{"num_hidden_layers": 14, "hidden_size": 128, "num_attention_heads": 4, "num_key_value_heads": 4, "head_dim": 32, "intermediate_size": 512, "vocab_size": 8192, "hidden_act": "quick_gelu", "norm": "layernorm", "norm_place": "pre", "norm_eps": 1e-05, "positions": "learned", "qk_norm": false, "attn_scale": 0.177, "bias": "all", "tie_word_embeddings": true, "parallel_block": false, "init": "normal", "init_std_qkv": 0.0382, "init_std_o": 0.00721, "init_std_up": 0.0382, "init_std_down": 0.00361, "optimizer": "muon", "learning_rate": 0.00917, "beta1": 0.93, "weight_decay": 0.0, "lr_head": 0.00621, "max_grad_norm": 2.0, "warmup_steps": 200, "schedule": "wsd", "decay_fraction": 0.904, "decay_shape": "linear", "final_lr_fraction": 0.0, "batch_tokens": 16384, "max_seq_len": 512, "doc_mask": true, "train_tokens": 153200000, "max_steps": 9351, "dataset": "wikipedia_en"}
Each number is 128 + 24 x the weight over its row's rms, rounded and kept within 0 to 255. Layers, rows and columns count from 0. Numbers have three digits each. The size before them is the row's rms in percent of the matrix's.

# layer 2 attention key, 128x128, rms 0.127, rows 42-95, columns 64-127
103:063156140142150127111125075098131139126129144147115158111107107151117151122172137129129129150135115136142123124113094168146118114161146155147118149134151091066110136123107115099125131141151094
106:111123080106109177153131099139094130138127142134152120163111127122124128135128110117157161147140147078131116139154126140106159141108128109125117132135176124142135078111136136178120137137110142
109:143097104122089120130153116175126134142145120139114133163096089130148142167104092127093148137131146173150120161113123137127142154161111158158094142163111144118087158103128112141150129125137135
101:113171156150144126156162103112105160129123154129128081104114149109142124125088119112120117134136109117116128157133142120100093119120151145151150160110164160147106139136148089109121124103182182
097:161122145146140128103144092118142143099094130179182091143127154101114098115174141148121171149101148180125125145170095139135133131077095132146136131130116177092110127129112091144142138150139143
110:139105156154135074111156152142115144131070132166098133122095139137139172137145124153147129150155121118096096163149104157116092143166135150126125143146100136133163087114119122130125106114143127
114:142107109093117127115160102099166075125155180152165103154113118105134127151081124114127136146137141161100139099155154127068126127107177132125137150122167119071126115135171129133148203129152146
108:115122110186143111107158119121154117104120150100170125140120166111098109108129119160135105107136170101123137167112108100163106155130104092100118130127116092150144119101113158104161109101110112
105:137156106113123160138108134147120051162117102121098147148112087102145138139174148094169129149119100150124150129186129133117108099104136151161163113117130143085146147096114149123178148142114116
103:107118105099137169149111076125092147102137114138161125109144106135125105118146126113173081124126125168103092145079132084131098142105141128124109088140111135159148101183154078112176094130149128
100:113136127133117124098140116116081107109095145098145126121124139087123127114162139127118125125115159144147144129121136123116141093116137097140131115117105159174133141155128056101112069077149128
096:135147119133124077108170153104179131144152126112147078137117116121092141130117158132150101143138179104151127108123120187152106119096156161156141111127099146133107124125130134107069109069087080
119:126147092131143135125117146114146162093102142094116147145131143090074142141168101102095134119149105148164160130155128110127154116116074168115121138139109124129078191125126141155081105099119114
104:098148138132130140106150166100107165122148183130130164146146122105103125121103135091109133165142136098113136141135130119102170153117121173140088114153127112069136147113097162155143109148120140
103:119129167109114129150112145169116110131177127130122152125143144120112147091144137142122131135128130151101131126120141133134126121114153119161079140079140152178137095088107138156104097111092121
117:114138083130119088175136142096129171097126114103117128147154102110157097138146118171168143105098125096128151157143152151078097147143150140112082101091130132129073132159119169108116114118160147
122:118128154087122120142099133094163137142117110167115129140084133133131173100113104131110154150085176113095102147129112108099142118121089154135150133108107179123120121148099118165141102152147143
123:084145118139141131111115093101116135117148118163112172131141158102118138112129140131133147129136164093090112140129164129140108131105141107144124147158124107129093153124141122183107165107123121
099:111142132126149134104166115161115166153124111135099082114116117103139161127126142132149167132104159122119168147148139145137128118180084132176116139137098112121115112117108124129115098111121123
098:119149097111111143148116105157144094137130112113111151125113160159093098111134086114120160137192157150136145135115101141084114107135142113117113152120143127119127099091119154112152104140138188
098:135127097185115163129112132126151124151112135111178109115133118099155115122117137090136081081139115096135164120123083078151096173157138145149096149122097153135153121138099120159137138179102141
100:161122144131151115159128140114151125165138107120140156122103128095132147167147104118138101150104163150111143144110138087138123071129133165132153123114123146113113131126149106118106093136099132
145:118072154119100131104130149109152093102104091125158103114056145125130131128108112139137136104081142125164132111153138127102098107139112132188122146173120125139173133138141124111178082204094148
143:125152115114100085166138151127126124128089118119111191131142117139129119131135102149124116093125159095133140105128104145142141148144086168146157121125126134115122149104061153134144131161152112
143:132113153128146119162152120142107155101141139147110141098145094151167104151124130085107123091151126144141138112130117108125123096157109146153115139151125112073156101137152128121166133127132171
144:102096127120166138114106154167165093158129108133102133176116099135119134151115123122138092120135066105144110117173108146129122156114178144107102116112142152102088145129152108081110135136127121
141:146143129131150088125114155120151101076110165115146102149141108100102115110097102169118123103095124181146123114107144079128113125099162142156149116161137119108136105142147129174131111133109103
152:141123112092127158117149094101162099135118111143097117118139114133133191085084103143101135123118136132102131150153146135139149117143112151152146149158166116109080132143130130098152093151105137
140:094077107116110137149114101106111092180142118152075121131101138117144112150148136126102155155101132151118141137118138152159142143138104182151125119137139169077189166169125136123141157110126134
135:171156107144109140102126128153106114089172182132149097151118088131142142126182146097143141168149118145105142121110147157161134133152110124084080103106133149130138126101156112104161152132117155
121:116142118118167101130090132097124113133129155127167104122112110149120105108169186103142122118132117097158121124138124140143154145128126104091143109112168140094151114110153137103145148121121127
130:097086155147152114120109128153106171169133123113113158119114148078134074147133125133146086140109092134144123151125109117134154101082168117138119189136172104145116099163120160130102113154095165
134:140125151089130130104129098132125119122123150166081129135114116165109141127116132129148163092086098136153139137157141131159116130113125093134129162182102123159105109157158123136149114092160135
129:092064108090129129151144121105105138146109108137122128138143124132091109090102098129126087124149140164111155113120100121127132141177133125144135142130083164111104143189168084118132193142133149
145:113108096136096087162151106117136114161136096120116151179171129131141074095115115113128160093150112157111141141125162137178151129159134117092125156098113127157114140150141146163104105119128124
144:155112104154113128119106126103098140134148112102124089086144106141123113140149126127118104117123123132164080124148180185116098081129098125149142121157116109145095149098153105127124160131149131
138:122093135156103151107110103148097158114182106128134124110143145127122091131159167107156140100145169138160091134141142102107140111128116126121180088122084129177176168158120146097133067118134132
140:136098118122088156106138113158182132121117152127120190105164129142139118127100102088103125132119119098134128144126109125117093142135134146098120119170201138163127165145141140139130147082102073
145:125152131166135119144144177088116101115140103120112141145152096147166099120148148110153133145155129078132165150130101151130118145149126133117125142127053183115120153142097147120130111065123130
164:124128155123111140147136110134086113164130133147129089090108098160105153140140156113105158187142128126130118111127141143150136154128133160118118148106069143115115163176102133111130125099106142
144:109174099127143127096143123155178116136153146096131148159156095130113093099136123124111161145127108119098139163138120089113132143139141125110126153113105121130085122148121130085142116144109125
141:086100132121112139128138143136128145104133115109128143141127148077168121094154100180130086112090098120140127156148136198126117090155106144168094095094129125131113164068145132117151106143111125
155:115162127151146117201098182133164134108129133103137119144120105165085155100129116128128129128120117113126197093096164127150150094097116140091098135139063142079142108141131131164140117121096102
152:082122149112166135099140160121160131129126135088147136131115118124162156106144095138088146097118118136139138081112136181112141137106097114164146053123107165128123172136147091134101109129163105
123:131105153191096094110124114136116129139105138179108127162133144056154133146120126155135117118102148124169104119069137149136110137149156152125158157156101145148113141140139146143095134120091100
138:095166102151142112158123116151115113145103101140090147117124138104119107098178154171128081148114114155075168159134120115136093136125195123139130112111160100143135137096188160113136130126116161
138:120104111113097123124157120119107100158122116144147156155111128101144099151088105148122126152133137163123184132137110082115156113127138142117092153134124107132144143074131104133118111126173092
145:112154149119120119106130101101097135093127136134135129139127103129159091166162122099153138150117130113170112108108161134144148154181118134139107126126157131146147144155100189142151106131151131
147:124087135129111112139086172120136107082157162084127174162078097147146160131178127096126149146141136168110146151106158143073116108111116151127118098140147100138165167124160106150164100127104106
130:118076136101091151102131148168160123153092117130104108104135135101124143104077123138100162155123167099158125135088119130150136190118135107097139124140091173142143135134116145107108095122153123
131:110148155146122162180117142165161099088180128093115090112155101104148112110095138171047116122114112147125120132117125172097126147089146110128139132145152141118106113090123111142158130092104137
144:154128098150108130103091109152167130144171103169153132132153111100154141132072132123130193135154145096141137120076145127155111112094106123102145101162160136143125107108117124107109106140116149
135:151144090105176137167141145130116106088122110095161106130117145120128118120119107122113120126108171110130136129104143160121141085146117133119108126103163116120118083128143114135100128125086175
126:138150157139145134065107115110155104108109104088166130124077098156135125129163156161125161136120098088140100113137077120108110132133142130115156123115103151101099152131117092088130141087138098
# layer 2 attention query, 128x128, rms 0.137, rows 43-95, columns 64-127
113:184160143096147097114154135108152107080145109088120110109114111074116082129115141145092097118136124142151131135122111176132146108100130130077132135114124139160121159158153157131107138130158143
089:109098162108102103081131108133148125126083149126104128096126134124169134153149139127110106081128115062153129091131106110161135114090117121143099141136152178114149152121145100104141138130137126
122:109130105153136162112136098121156107143163178093151105164148129112149142130139146143143127149113136106099088114103167150130072159074130123138127155165126140083089110116135131125082132133105121
109:192129114143188122080138148130144106121160116130159137143121134162139133098103124132137126113131159116129142145124124136088057101110147126129109132111108109168152116136138116180143111113132101
104:090140135142144098166100132181159118137140127110116096158085172150109140107160142101124135176068115162145137143142125130137089132122123135116140166158106083120162125096143142102107122147100089
124:162141109128118105088106112104135132170120160134149164088100153118149107114106145133097103125139153186162138160114148167108116144105136158109155139121102092153160109134149146135094118086157139
117:130124105131151129121101156139136115135116126149142125142160153113155140119127165096101166128099116105071134113159111135104161100159124139158114130117133147148149154132175141141139150090082141
125:175124067118156087090121113111141159138130135086146175120092140093164086132122139146165069139107171129127134119119112176112136144149135115085148113108103134134113137116093161138121118082145122
120:127100169139149138117146168101109120137151125103162144115118097136148146155101126108156124112161114098097093084139154145153109134137143083132119126117162122162096135090094150058155161108111097
108:129113095157117130150094173108145110149151133161100119118092152109134095126126129126151147125109114133158140210141114142095125160130141148089160134130119143134161124142127144139095138132137135
107:111124130172136144160106161101125087115122117132104116121130170122118112131133125125156153113120099159129135184123140119121131170122151133133178118111120105140116111109122186188126109131139091
127:135134146139131156144095131110145117110089139164098122139119101141155142143164126140167146101118103138104141125091110167154109125068123105119128132102096150105109131097113161135148147081133166
107:105140145139121162143140129123146133106118129166118146162080153097120143135165123133094127100114084120079136146135156126172151075124138142071134175092124096118105138075149150146081092146130180
102:103162139131125135115163095121123163127132118090131159134131126146115092179149113126159139148113134157129138128100113119134167114169134112166156113068162143117126134109099142090106147171162116
134:102116132087121124141126166155111119080114109142143112117111144140118124147129127133107114157104129116115138142148106105080120133158139159124150156156132149118118167105067134071163119122110128
121:120111143145125156182159161151119162131081165131153102127117145121138129150141105120146122141165109113146092113145127145144132143158107129171123057151143147134096109114117124076140152121092131
114:123142129133131097144143091128150101132097138144131151111130122101146135100125098145153133133110140155147154144112148090119107127108123127098151158109127127134175156125146068188098137136144150
120:089106087104152119147112145113077122160147060147165131146143102184115118126139147106146167139058123144146130130147125137114138088161113126178128124157138130123132144131087107108148121109127127
096:099144113052133129110138114121178138110119091157104114102091098134127136118155118137146135141125140113124155131116107153142096137134162141135128169097168120126103090126117143149141114167122136
106:096113168148123121134156149160109160118072164110130110139130129114123149126147112108118131141122130111103102133125153120149123120121116104137120135112152116117090122109099140164152142099134120
106:166175142188129125126127119151120096146115099137113139134151141158117112119163142124138141117124105109095130121118152103059148169110116113149107098122139103084084150133148136102094126139129103
133:152091128143080125113138138133114164156098155123114107127167142170165139123134150111091121160157138085090127141125149106105125119121185150069132114144162144140132167101065155142140093115122113
133:130104106145101135111128081114104133111106186135134107155129149117103117123117170122132158186114157153096121118153133124110113118071142117101148110106153113164170107148165149151100137145128132
147:088115091138116081149102155159147116159101088085117102124105108136115161153131124138138137118194133125134121149155090136142099156142120150133101117148154141203111137141142097106137122149130146
146:123127121138141122093176062096117160121122138066168147085120117116144137116160189134158142116116145145161114122145097113116130115140118097133134110153132175105121132172117121097137114125140143
135:110130135109128158152137181120157105165117105150131150143150168135166144106149173117114082106115111154116129111126174123149123112132127176117070124135149077104081120121137144119142121096131096
142:127098114148151130119119102091127116123142160098146120152089149127147114103120107107123117113138122127133094124097134137134125173091114092100142089127084147111114102153148087136099137105171148
173:132090117108096112122171153125154158107085117133129103128138082171128165136130110153111165133101127135125136123195133137162136091180157101169129099126139177125109132118122138076157127119110105
139:059106108153154137136126133121123146135125126144143175125067156121136146131151116145131075136132127137113127157121100130132156132100102117159127129156144136089130121116150128145127061147127126
121:148078160173137185148112165124116176102124105125173096106138129121127140134090111140153149118109098123114108100111097191121123092153097121156146099130091101124141113148191131156142106145131157
143:102179083113104133119115100099143119124166122116130166162134128158104119143130131116110139111108160075096189148136144075102104126152160152123145157115117117060100158148147138136117146110131148
126:135129131147148099105164096142123096145141170133146122107133122146135136105069143160087050131138188118120115147128095137152076151139160119137106133132114102112136142171144108137104167112098120
142:143142140109153132141114114114118146149126100101104120156131068149158100106165150152160144083110112097167138152103132163156139166140120145166119091132095176101095105148138139064121102101109127
127:189141149127153117109105081136166135146131129122071120127162071097122131133077109135133172175158147136142146127126114147121137105108134106097089117114156160113133124106136101144157156136106139
164:093126126125162095094141105159122108144108123170133119087161110133167119103120113161151086153124157111144159129169127073131139127102121134111128132098133133110137125129100114118066132162155121
139:086149093099174146120107150161119154123127109157090106130162145144111121131115099141118157115115083164120137137123109092131096151114159167100148126153112129117142147109117121134128098132123159
143:116178102129126147127113091147161113121165160116166124128100174139105120135119148100115168155120124183114107146126145131095146167080091084111161132110150103081135127154133116147083107159157096
127:129138091135098090159110112110135136111128104112123115133106136103079120097142160106093166104140111171149117153112090120119161152110085110097140138175166141126147129154160124107156111166106160
151:119112129099092116136168110146143146166097155126150182109108079125120123140141127111091128155140121090080131112148108144155130115119133131144154136098123119103084119110100146085185104122130158
142:199138137130125086102107072101126138072120141129138144127164097155082135117100150150117093131146139126134111112145132118115155127155072124152108142134108170141153167134114094125110143127121122
122:091146101110102090129129094103197139149130118138133101110125079136152142183116117110145130139113156115100130168138113121143148115143148174121145143099131143134130162161086142147080114160117129
150:125115117129118118110153152124128131094130134163103087114079114113069148146122145079096161124128159143108092182116151111113149143142115147083154146156133128136183116099138121124136123135129151
150:153109133139128125136092177167115112125113105120079147175102127102125108143174144137154149114160086147081114180139094111119139108148114161158129145142138112145171081112135169137099100115134061
144:189109133158120151138115206118148118134127160124114126146083135126105127126091125100128151154151126155143132124118108144098118123074172135036140085120150081163145127119140169165145135119142112
146:118126165124140162119140160128192194145168129108152119145151125117138170135121106114113142109083102143181134117100113166150172077095138103143091081148104139119084130094111093140151140145147157
163:153110106087143074128076090119107165139110103139085139147118098114115141140134110125123122131081118137140118124129118151163135125134096130138153175085117168164118117189139137082124148138140177
133:122090101122159087149152102136150149121097113115084115108137165110111108147131160165112166103123117161117139137124077138090108107161147095146149147153131148103102112119146152096126141154106112
154:098091091100106120127155144136099154133101123180112107135113144123117145131154110141092157169067134132122168146158127108118149131163160131148153181111118180110175147144123134155137088136124146
136:115142099116136163110080154146108092120155135120167086137133158145114103105150147100122149152140146157113092098129160154086109132135145120082120117147129094081176107109102118160107133158125093
125:121133125147113144147134184120097145101100120130160152139093104130162126101156146103166122131140103140154154090144134108137179106103125116100115162114089156141146153159122116151134143145132139
147:112138076112114095107130089122106081151163091124075084127099145114111147166130128124132080172174148152122121134151125145144134146136149123117123115144152149140166127118139110170099166148146093
159:102123156178118124168117184110142125151117100127085131153124118104167154133105125086156179120131123144139114143116115146136134143160143171136124108142132062134139138139139158132107118141153096
134:160108165074109128139149120121137125118139116120106117108148152111149181078140128160115069122136119147152152074144167140127109151108167158129103132135120175137138121179184138085128122154113111
# layer 2 attention value, 128x128, rms 0.207, rows 32-85, columns 64-127
091:132095146105125104136126101148129130108109154123122151106164111111130118101111114117134161141124123109107132130169098111131082155123166144135113124146188109111137131114148109140141065141125148
092:127137119126166142135105166130139120150168091121134105147126132162145127170131108098135117148112095153150089175120134138128060081125111134142106100092129126120134148145137130153090106124131138
092:120126179142162106174129126105157119136117123116144180126128079151147115139147087156115133114098105138095149145134149112128110119148110123107134089119129128157113144142092147095103120090141149
106:137097100147090151150104145119151126105155136123121106132112129079103125068143131109114147145145150145154115103172110148113154126133148090154175135141152101114124081121152077142081149165100115
095:130125093156137101100150110140135143154125128140091095120141170107137095123133111148161098100141131206135158138152160132146154130122133092124132131101074156172090138135121141133149176179119161
090:171095111120136161165150118162132148076156140141119136123100093134109133163113105135135123143121094143095077103157111095116151141142121109096125170120112115153148113152117130170119103120121143
100:141107154138152102080114116108108100141118160137121143122165168132099100114150125168100119163086128085141146130122116102184107154142151145115148104109124111087143118140114134120144108135144133
109:148126104082157111131132159149115161136111146079094106105113146133164131086119130105131125178106082119116125090100157090153115116161125149146158117189143108162153162125094114179135125123138129
091:111111163106122135101128146123166135109121101087106149132119145144106087128089155138122141117135130133155136150156160126152130111122121111124130163119141125055129115128130154139116154139123146
093:125131127152153132121111140113104100125177145101130124147139111096085134132073107118114091133101114119116152140160138121118169141132134131156117123110109156162139157094143110102135108132129110
099:109150142132072132123096132111112101122135134107097179136136114129141115132116151141101115119146172114111141176128167138129102077108148121136126140107137120096097134075160159147079070144134124
100:165086111109134106144067102118101120147138184137124152108143118136153182111101112125118183127106101138097156178167076130151115106140125140161103145111138130103135149136170141128134101125117129
095:105107196102154110109132113116165126145097144126145127132141153126102095146113133162084125094094145131147124142140129158122176135165079160091122167096129160122137133137136125103110124119122144
106:114136114151169164134134114143117198136118134125131088131102083131113102148097050104187133133119135146150126114151134140121111188134128127112122129130165122126150141107112100124166135102145155
094:104161130126133087122100133144094136168122135154098155138142124138132086120097081170127149124163096090126093145161148133148135123105136138136106172095119128113089145126144127128122104117141127
115:096124116087122119148120149142139117162112116115139165120100155157114065119146121185134184106076130130129163135071128106146120108104140112159144133136112100150113085106107117124149134127106174
096:138152099128073174106131131137103156145150126132144140120113115112075125154113117135123090128116120090167143113103131153154116070092145113137152173094107163118121144081132162154117105104146142
103:137150149119130124094168170114141158167077090145158118162128129133131146141181151136090098096144106125146113157077126187156130113108124125103138104103100122106124119147130097160125112087137126
097:148118140132091129098130127139109121155148140144115153096125117116157143143129154091140131070101130144109103151109143100138141071159130139144176067128099098127128111147116172105151052134124112
087:157158095141173147115156108106128118146116120172141091174139084077143174172149079144165103133137126138133150126135111172092123185127121138171138130130135133130113132105119122120157087138148130
090:156140073130122142127094112135098114153119138121149145166121102083129141130127111127152154120143117123130090137195153133123133148129148094187160138090144088115114152144106095138142040121140134
096:127093095137116127150104131123161139121136127120151080144113115117119156105120124089183140102156125166128124117185113097154134170126112113164129115106125117103131106136111151161124122123099125
108:121136118126126184102131166154087147116107140145125156076132100127134145087087106146134135130153134136130146116114150114093157138111144093144126110144109147140139117130127131091152113090157116
100:093144128141137132119126140155142162130170106125127090143147105115083096158122109129145115143137135115134130111085127096156122160106134106099151106135141120128189120098116169152147109108160115
094:165153081156089190129141087138089158121146143164126127143141125104090141134144131160069125122108108112157132133093090116125137090128152095110177123111152135105143112128163136126117124098143092
096:130129107120133102133154118113127138158124111141096134163104108128083076167141151141162170146127132129119177134100158152125104100126146107082152121107137125110088154072118134165147150125142156
105:104117141113146154107159141115105106126089141095136180135102126173158080169134145169113131073095144116115156172158149105163101085079176132114146138145069129109124114134097169147120110126144134
095:158132085168135080111120094136141155154118141091126116123182111120146152171150102103146101121126149112146145113159110142136157136130136113149119117122147177123162189160129130096152115120099136
099:159090117134152144123130154180127163099128125096114104156122093138114111142096085155150144130148115132132113153122112117113133134092131072147104154116100151121155179134090098167111111074087147
108:113117141144119097129115123114120159074145158139135109097148089113159172138095146121113144135112156132112138118141062122113123158116118124117161109162130130109118110136184134097144139143115143
084:127097131115142135123100141128099169136163125122130118105170117100094157101126114111129132150137123099096099141096109103139112126123127119131132074150138112121127169127142088145165141115146139
096:149125093076129175132137132095151124063139161132138093151104134101143134102158173101138102185162148139163148107105127133141124107105169153125128127132101091108106102128127121120112153173131163
097:137101174125159100128152134095161155109143105139163115102117145157102138157135117177107160098172137151169100114124156104131111119121151111159136124130179101151114128100093111133114103117125127
102:116125119122107108108147121152150112116141081112118130144081167169138145154127149103139119116148175152152103117142130116137112129082056135124107152121144117099150132110142116177143077140147123
102:144161109142128124140114104164165084153099156079169124114133126124131122136100131135104106120128098100144126135130114181127150081120109114166092162104123137109145109129157126166164196150143103
096:168146139123099137155109138101118146117101116113132143078114171137129126174145149118099164139122135125139128117165097159099098101148107118136115117119132135124083112135105114120135076163121166
098:145112124108100125149133147111095139102139086135159119146120139107143163122091136116117122136162116148150151169132137132143104131120063125117080091146148120172159133107152094084122073136111131
111:135110104112168157112160124118125110129123161114104155100131166177103104114127121147119115155153130048110153074143128108164126102122107150129113160113088145167111171163146111122127172103109082
096:156131101152184118157082118146144131146130132152100049142120149114122143127135114096140153136113120086104108164159093123110133128125083117146171099134139151126179164148108138130101142130128141
101:147143138127152116100136144169105135163081119108109130168088116102094109120202116142172140127129114143143121128141178146148100095135125133145117163155145142148124159107108087167126138137140129
098:143134124144132130131133146137105111162098153109113120107118136134158126111080104136149149096175116138111095152116114122135091150170117127161151142122153178134176147153098085149139088125102165
098:085134117128182130090089132130140146133151103145163116111148139153106128118140123133167147124129114150153115131132141099146151151137126116115105132077129146146150111139110134107141178108138116
100:134110111133170104168106141152174140115159096135120146130125149130089152105084105113123149149137138121146135087093109128181067119156109152147122151107118123130144089147137114148148187131114135
099:104117123149164174148110147129151157122112161120169121120107110112127156140118119135122101119134136140123111149123124099060083127174132089124170139108147154112120130140120126156117128132136095
096:102117103103136120142136133130147112086152119140091157174103151098137103156121115093134099127143125105103107121170156092109137133102144118136154115134104096132095159103137105128154126131136147
104:106082111166126140158126129113135145119152154114119114112125143156085150125143120097118119102104104178129119108126143131139123101103127115146129139110102146137145158114162131080111163174151179
099:152098095102152096109144152132131094131127175108097162162101150099113086102106140129129156110135140104122142105110110169125117126152116115172159130100161141138106096107131163125138079131090124
095:144128144143110106095089152119136092123109108126127131114176154138117127091120071146106135117149157111069157108137128095159109147148154131097136126111149100115151155097161106149113122136196109
094:106144127160133120117175108141110155113137111159149115141163117150093125179089152141081164149103098137155110095090108160120123152144116143110109122119129185142112086089137130127100128091143138
099:097125158083150097112166145106192151106111151126134101151152132151182197168120156120123078090124152126127119102102081113146106146124133139135134150085147148125103131111121167144091144097149113
101:105155134132117129144131115102125152066136114160144088099151137125120134122091106077090092127115112105140110170109125089122156129131166093131073147126136144134121186172126137172155102120156111
106:121105131090105126126123105120087096122126143132135121099105130137148119145144147108105170161089117118154144110164083139122150115097070111089115154179126145183108157126158104138133103114130122
102:068138089140141117141160132148183101110150112169094132144090117112098130099143128143141144127153082137113146131131139100154142091148137135099126138141103125093125105128168146153091143083118121
100:153098150146135129111147126126117145157134160137102077055120128143143112113106124102154143121101122128118189075140127100141132152113097110173164159143105128133132173122137149165118123143153140
# layer 2 attention output (transposed), 128x128, rms 0.175, rows 32-84, columns 64-127
091:108117155166116159124109124132174135127136141167137084129092138120112160106158132121119074133190133140118156150109171133145129135137127109098166094110097141118123137110116095136093121122130131
094:132150152122115107118150111119137095112083174122117157127117152092112106103145154165076125131104114073095122148142145126125116145138185128110123171101126092115125112106169096191157172156134137
099:170137145157144155068119144171102114118111106110133105135126149105113147116102126127105105117160139109149162121140091129154112111119152132158139154104125106146146083109171144174144119132109115
120:118121147114119131150112104119080129130109098144151115109143135103173161200143138142152084131108099146128113118161168108128153079117144140121109125126132156131112181152135139069118127112119132
100:163142146156089109174135173169110124103073125100149128119144112119140122147117097127105133106126143114174116123099129107123127097155082148142100145134134127092130106096129163131111144131156106
093:107137158147098117118115109143144126117111143122138115145127140082149108126133120130089146136136150117166179105154179085113095104136121138097142172122102123128121118134156125169117087134146116
098:107143163119152137097100113130147114159160132150160155130116062136171125167103154116182136093126141136095139116111121164097128141108155101150106131100149143166100139117120169127109121134137138
110:116099133157140095121143120101159119142129145144128110115109143111138128143127112175106083114130159135164120156141111126105121131102110138095155153122128123116164106165146132152111081134169107
084:126132144119111172149133124117123106116113095161166100123157101170121168127146119139119118122158084111107121121100068161147099133129148105153123114127175142158112123108070133126170147144105159
099:176110084126105113157135151121110170122136072158096142120110130163153148127141125122154145138140170173154159144147131145119171114144103137146133100175136151141101112142135147151154131140116122
101:124114102152146151102171185111098144108118090129136089133125130148139149140151112074110155148151111135084156118144118140104132140135155128166121126117152120159122120125111106165186154131102126
100:141115159120158132111127146134150148165115083125135119101102127074106095120124156119154125106167162136130140100142162168135145114148153094102151133114109112129105084073145125135134095095139130
099:131123117111107164117102132146142134157133072148110158148126099129119156126119127069156166107122156142162151135153139127139144082139141100181137120121111144150106124155118140099149129131121156
099:136109117131078116141108145138147109079166145149135173130127163101088137103137114149107115118119112127127120166169110122110157118172162138131110078136129149103168112173165130143097145188139134
093:150110149149119142088135171148138144112109104131159121116115139160129155120146108103150135119083149139143159119164129165095144126145153122146134082102126123139140109076121125128130164156145111
105:106107143132132138133108132115102102140147136112120120146162121106152150157109161096153086155107129123098096144170134170132111139133114159155113151124115161117133173147142142127106130099124117
102:158108136136159112132110174124108104125124083124140157126114128144150124142141127092120168131093093163106150141117136129078121171142136133158088143152133128151126081147135139125170103136129120
093:140146116114125133118085132141153099156143146156069146122127148119130124087083121109141183124052172128108113142154126082093116150171131149163144154105123142150155133158145125105129132089132168
104:140132140100120109168134128137125116134099124165106096147124128128164119083123065179170156150145143123123150098122141113098096162098133123115115181149129090141147118083097125175158151129131119
097:123131137117124119176113139132174166160153144119071169099090175150131113059118152132125136142137122128157151194123128114115116121153127145050141089149131098098146120131158105101118157104129122
099:103101189133136112145150180160165156125137102130106140101117151116159142110129135134137102153120151143137161119117128129118139120143159158089121101135146102116175119111146118097102121155117146
106:153147171085075114142100148148096127078091094156145138086146116106140118150150132185134127136125148108105121120138140115111138105149153088113121134142133156142131135108146154138142118133145150
102:181132113172167105127124149141096107131146094132110127153117119172110124130139095119140095127137125156110123168119120131141099151136170175130126122154131074121150136107127098114079136172112128
097:140139079132117113141083099085152117114139126160117133137087116167126171105145139144125142150110135157136173190163090127078120143138126107127134144168099141140121158194132129157087121134137135
100:096102095128180111141116099122156119158153116092123175146084124114147117132093128101158163143121117155134126098150138174119131137122118161129089145156122119136132107150141103125158090114090150
092:121113127149106149138085149141136088148136137111122114129123158112183167109126125111098162129109099154128150134119080113123174114151064154179120110110131173142132134160147142137159130123086083
104:137119153171140125091115115137098110153112136157125102119145128109113128100100102110096122142148139114105123119098153090131099176129147149150140141157140165159095115131122143125177123113095136
095:137122117125142147139115124116152176116123105132119132103089087132091120110100125120154132098157134179149133158100098149143138151160090108058134134144113093153105110093131108108134154146138163
098:109171142127123133149113129125155097151161089139143141113134143115142140140106149103125104125116138165161146107156143136127104143164129152117119146097135063168130132146175121152124096161129151
110:155152123123134150146118159142142110139138059153073110141101152128118110070155127144124106138141129103136142126163167128118115071160122107119153110131133147106098158093114108107116127136156111
086:118152099089145117117104099111153098159153119162157142126046130135136133143108102150166127117120116153173159152184140131125132138087126139123133091166117146110149112124116127143116085138141106
099:103134127111117112143122118126067066133121137104147139101163132139112083185168160106096130108139099145122095155142152091137100071126137115091124125124171151095184149170108128115093123094147118
090:152119099146151101143105117124129130148133116132124121110132132136145105148122132131162148120082080147175151128118132133172139149139085140120147129111105185122120107146139170119113118132126110
109:152085157147139099117092085112164127136125126130137141114106119124121073113142141147090116114090112098102074201145135109130137137115137127128115165122100168106154105127131120139141144135120122
101:121100121083085119113154156122134167148082098116108127147142119159159163073162152095098140159146141118110083092147168113146124114134158122108129132162136160110171144100157101133162099094112138
107:109103135133147155103110145114126143133159140099116091156166120091100104162107136154160149098141092162153080130100140155167141137107124125104146120118108119143132140093146130073115115110129121
092:159176134139119152081112131121150143125149136142093148142121167128048097128135157108125156116090106085157127139127129127120138145137123134127131122119140128123098137108117144117091138106157115
107:071101138085091133141136151104118151109123117127198143113140118168128145126139139143139128119123139139137131115107148154073144123128118118110117114173164117146157128144093130168128112157171137
090:168141112177095152099119126108104102106149089136118174157143127105085113154130117126106119115111153104125150101147165175151142149132103157185132137128107126119101121104105138114122129132101147
101:121111109125105121155103109108137120122124123121151113125128127129098127141101130108092157148120120145065124134154097087113134160151126139153133167082127101145127080170173155131187116123101163
095:068134123160165162124083167142172169102175110164114118121121169105142149127154120139126122114103094164102137157114106147115158157135129080143168112160101109092111131134166145092115117130117133
094:126115136134133085167138160142122122150118150119146191153072101156136110097150135087114070128128115120124166140146126126144120134120197138093106122137143105084121137083160140144122131128120101
102:127140116106084129111126108096093106147150165149154123121114133166129107114153189117134120123128189115135133134128139146145136169146160115106118122143129164102119143184108180135093145138138158
090:131170179105127153109102031119122114118115136118118096103088108129103157126132123080155146156134166129163145114116122126155127114107111139106098135165109102123079135129115169074112152145110116
090:128137159112100114148098144130120054142147118156123142106157140134172110148150156127141122136135145094142107129144089142149158113164151174117132097136133126165135154177127146121106107151089119
107:121144124167143165143119136123111121118099094114175144138115089097168098125138174124101144107119140130149105156100110145158162135117133113150132120102152120171103097128144142136150103101112098
100:093119135124105119139127128113136175105132155157121077136150142138087140109155105095157091117136119153126106113140085138174135186098150113091194097120120122133131153137144132148120157153146147
091:104118124080092113172171108114138122126125088157116146090125118104129152147140145189120139124105116103145138170126176164125149120160144131112158152116140138161119098120119081146155136119110165
094:164117113137099094160114118093122152136123163128142173141148116125185134119122138158127101153095137108107147130130168101107146120110124113140139100098099119111148141167162119102147136093108136
094:131123160134084104157114080149122134121111094151138146081115112147105159134165146106167105097123144167146142159120183121109138079108135111106124115106138184086130160131145111115128142116132149
104:138123141124143139105141085110081104110135135113127173151151129172133110109110133122197128108131163114150111122107158147102142096091104106135137127134092145118118133134144116138123137139137099
108:186147131151135112128177161134169153144134133106130135139149130140080112118113093146141146155157114097154116113101098155138115124135115135102166125132115099154119078101097112132143114121157129
109:096146126144124142137150118127108138124122125130118139138088121150174143109150133158080096121129142110103169148162122101136133115120093168177138173082133140122051152127117140106112125106125128